python train.py --d_model=512 --positions="rope" --rope_base=500000.0 --rope_fraction=1.0 --attn_scale=0.125 --lr=0.00223 --beta1=0.95 --warmup_steps=200 --decay_fraction=0.837 --batch_tokens=262144 --seq_len=1024 --doc_mask=true --steps=3447
Each number is 50 + 15 x the weight over its row's rms, rounded and kept within 0 to 99. Layers, rows and columns count from 0. The size before them is the row's rms in percent of the matrix's.

# o: layer 6 attention output (transposed), 512x512, rms 0.0427, rows 259-260,323-324,387-388,451, columns 0-255
# v: layer 6 attention value, 128x512, rms 0.0339, rows 68, columns 0-255
o259 098:70 60 80 69 48 60 52 61 57 65 32 64 46 43 46 61 52 62 35 47 28 62 39 34 58 62 52 35 60 58 42 55 61 52 69 37 42 49 42 66 32 30 33 25 52 57 58 52 37 36 38 62 21 62 77 52 44 50 34 31 31 26 53 45 56 58 57 59 44 42 27 65 55 39 29 56 42 36 53 43 31 55 20 50 63 42 53 53 24 48 61 53 44 65 29 71 61 70 37 50 49 29 47 43 60 34 74 50 50 37 34 49 53 58 17 40 41 24 54 58 41 30 69 64 59 50 36 66 43 52 49 40 57 44 44 50 47 41 40 53 55 32 49 36 55 50 46 66 63 61 71 66 29 48 53 36 45 57 66 59 60 58 38 21 51 62 49 32 82 56 69 36 17 53 36 51 58 58 42 39 42 53 66 42 71 65 45 57 83 34 67 98 00 74 57 32 72 50 66 31 57 35 85 49 38 45 62 52 43 58 44 54 49 44 92 60 45 17 69 52 51 41 54 46 51 18 45 45 50 54 55 91 39 54 35 37 58 71 33 46 56 52 61 54 55 69 51 63 27 22 68 36 48 39 75 43
o323 112:42 37 43 41 88 35 93 55 41 43 74 53 57 63 34 46 33 66 25 46 69 36 41 85 51 41 55 74 61 38 54 55 28 56 69 51 51 45 59 55 74 61 56 64 10 54 21 58 55 51 46 36 69 41 55 63 67 65 68 37 57 52 73 70 44 44 65 51 74 65 27 24 41 30 33 41 41 58 59 72 59 61 72 75 44 10 40 59 54 46 47 59 45 34 48 58 47 26 82 67 46 37 39 28 13 30 33 38 51 69 37 42 59 40 50 57 46 61 56 46 25 84 44 35 47 52 73 35 35 55 59 59 40 31 58 36 47 58 67 52 46 41 68 55 60 70 60 39 46 30 36 40 80 22 43 27 51 44 58 50 50 72 54 51 67 24 62 52 29 71 68 40 70 49 50 54 23 27 17 68 60 44 41 59 55 48 47 39 58 35 38 39 53 36 52 48 36 59 29 33 44 51 33 61 70 42 61 25 60 33 70 29 33 48 42 64 43 61 31 57 56 54 45 81 68 60 39 57 42 33 54 01 69 35 45 60 59 68 40 52 45 68 58 50 50 51 37 40 54 50 41 35 11 28 36 60
o387 093:57 73 65 36 71 68 48 23 38 55 59 32 40 20 26 43 85 58 67 40 61 80 58 58 72 52 43 60 54 82 52 55 18 13 41 56 47 28 47 24 18 74 44 42 66 66 89 78 51 42 07 72 34 44 51 60 44 48 48 72 37 65 28 56 48 57 48 56 76 45 85 44 60 47 45 73 66 38 44 41 47 53 39 58 58 53 37 48 61 57 36 51 40 53 54 36 74 57 55 58 42 95 51 68 40 75 25 31 41 42 52 54 43 37 36 55 35 45 39 60 59 44 42 55 72 49 43 36 39 54 47 55 52 58 57 65 30 26 83 37 72 57 60 45 35 47 46 62 66 54 42 30 46 69 65 69 48 25 56 65 58 40 68 50 28 48 43 33 59 57 41 67 57 85 54 43 43 42 64 29 57 26 33 60 45 62 31 59 53 67 54 15 59 43 96 38 32 36 61 76 74 67 47 83 40 64 46 48 41 47 28 40 64 59 19 35 51 50 71 48 41 53 70 52 00 53 84 69 73 68 41 65 71 40 56 23 44 63 68 50 29 50 43 58 32 39 56 62 51 49 77 66 58 55 64 51
o451 096:37 44 36 61 27 39 31 59 35 23 37 86 64 74 55 35 53 35 59 54 43 31 44 32 40 40 57 42 47 70 40 49 56 45 38 60 56 69 46 67 69 64 54 60 81 37 44 38 56 72 78 49 75 55 25 45 69 57 53 24 54 59 70 75 49 71 60 20 36 52 66 71 74 68 81 24 24 58 27 42 59 37 52 53 61 51 44 46 38 27 37 52 37 59 59 48 47 45 45 45 53 57 59 39 82 54 46 50 73 58 62 43 51 42 38 60 68 42 35 45 43 64 30 29 45 60 39 63 46 43 46 50 33 63 67 60 43 58 26 55 49 46 47 53 62 60 71 62 39 35 59 53 47 60 37 43 39 46 41 26 36 63 44 57 32 45 54 69 41 32 32 49 65 26 53 53 57 21 68 57 41 54 54 44 67 32 51 64 09 55 42 26 73 47 34 75 57 29 28 19 15 51 44 38 57 33 57 51 73 54 71 47 42 47 54 79 43 65 40 28 42 56 31 80 90 59 60 46 50 39 91 58 36 62 42 59 45 32 58 55 81 71 34 47 54 53 48 61 49 82 22 48 44 59 34 27
v68 102:52 59 62 95 52 39 45 25 69 60 43 34 60 39 49 51 68 51 55 53 65 61 45 37 59 32 28 47 30 45 27 65 65 48 52 59 66 69 22 46 83 49 63 48 46 38 75 34 39 42 50 31 40 29 73 38 59 64 40 69 46 61 33 27 63 76 65 38 32 71 60 78 69 69 56 74 20 60 62 44 53 57 55 20 45 31 46 53 35 60 70 57 72 77 52 61 51 56 44 37 45 45 67 50 38 57 61 44 47 49 42 68 43 50 35 41 42 49 67 44 33 41 46 55 61 53 61 37 68 36 45 38 66 64 77 59 43 34 73 48 57 40 43 60 58 62 55 71 21 53 32 66 57 61 59 66 45 53 54 34 69 59 52 65 46 55 67 58 60 25 74 58 59 50 53 77 40 48 59 49 34 41 48 41 78 43 63 64 54 53 30 39 60 65 45 39 49 60 59 38 51 52 57 72 70 33 57 54 44 46 44 66 41 56 52 23 07 71 69 59 68 64 52 46 55 48 56 68 50 55 39 53 46 66 71 59 48 42 57 38 66 71 33 28 46 31 47 44 58 53 61 37 62 45 39 59
o260 095:18 34 53 30 72 56 56 49 70 34 56 73 63 40 55 69 56 71 56 22 37 71 47 68 50 49 45 67 73 56 69 49 40 67 32 29 39 29 81 38 46 65 61 54 66 54 49 35 72 46 65 71 53 64 34 80 48 26 55 27 61 76 40 67 68 38 36 72 85 41 47 38 51 37 15 41 51 55 64 47 55 38 59 88 84 68 46 20 48 48 47 54 43 57 53 47 58 38 48 67 44 45 32 58 25 50 52 65 47 19 49 71 54 50 52 55 46 53 24 71 73 35 56 32 46 38 49 62 37 46 69 52 48 42 34 39 50 67 66 35 51 43 29 45 42 48 48 42 73 24 46 65 50 50 38 53 50 27 62 72 29 62 61 31 46 60 28 45 66 39 43 60 19 43 59 22 39 52 55 40 52 72 59 46 39 63 30 51 54 84 66 62 61 40 51 51 43 70 26 63 68 53 38 44 46 58 39 45 49 40 67 16 45 62 53 49 61 24 17 34 43 29 42 62 35 47 79 26 51 81 43 42 60 51 54 54 47 37 59 50 16 72 47 40 57 36 84 71 36 45 53 71 47 58 44 46
o324 112:50 42 70 41 52 59 66 55 53 30 57 34 49 66 39 44 48 53 38 72 37 48 49 77 70 46 50 40 56 41 43 51 88 53 84 42 41 54 45 48 41 64 46 27 35 26 46 39 33 54 52 42 28 17 57 55 39 57 14 60 46 39 64 62 35 59 56 54 09 57 55 50 46 61 84 43 47 55 38 38 50 55 37 54 46 50 36 39 37 48 52 10 84 43 41 66 50 43 42 16 51 76 55 60 62 57 61 48 67 49 61 16 34 53 53 40 65 18 56 44 36 60 61 48 43 97 48 47 66 69 39 51 49 53 51 58 45 31 23 62 63 48 49 38 51 54 66 56 41 72 69 38 42 36 69 44 51 74 50 28 49 29 46 72 55 53 71 65 86 69 42 35 56 41 35 49 26 43 71 47 53 43 61 55 44 35 29 56 38 35 52 63 33 40 68 46 75 36 74 36 57 18 62 43 49 42 57 41 81 85 22 54 45 61 33 33 36 52 53 38 71 70 54 51 56 44 31 53 35 29 56 38 52 39 59 73 46 50 26 36 56 30 45 43 46 65 54 51 76 54 95 61 46 47 75 55
o388 097:50 61 45 49 56 40 59 65 31 51 39 77 38 57 30 66 53 52 71 38 45 29 60 17 65 52 64 40 34 79 51 51 28 27 46 36 50 29 55 37 41 52 32 25 44 52 46 57 67 33 65 58 79 35 38 75 28 43 56 54 27 41 70 53 52 49 45 36 59 44 35 14 39 55 53 67 15 55 62 65 51 31 68 55 25 56 67 60 89 36 57 54 77 33 39 29 61 65 32 79 70 34 59 47 60 59 48 46 47 72 38 49 58 64 56 65 47 70 50 41 48 38 59 46 71 08 50 55 29 64 56 49 50 64 45 58 62 63 29 21 34 43 43 63 43 48 63 46 67 52 42 64 26 37 63 58 22 37 40 54 51 73 41 63 48 54 46 39 35 39 41 49 54 48 52 52 59 59 33 67 45 37 32 50 54 65 52 39 50 30 40 47 38 28 46 77 39 51 49 54 67 65 53 27 48 74 18 56 56 15 71 50 57 63 75 55 56 38 69 15 56 52 70 38 44 38 35 41 32 53 63 59 37 48 50 15 64 99 39 52 50 32 56 47 56 74 53 20 57 60 26 62 41 46 50 60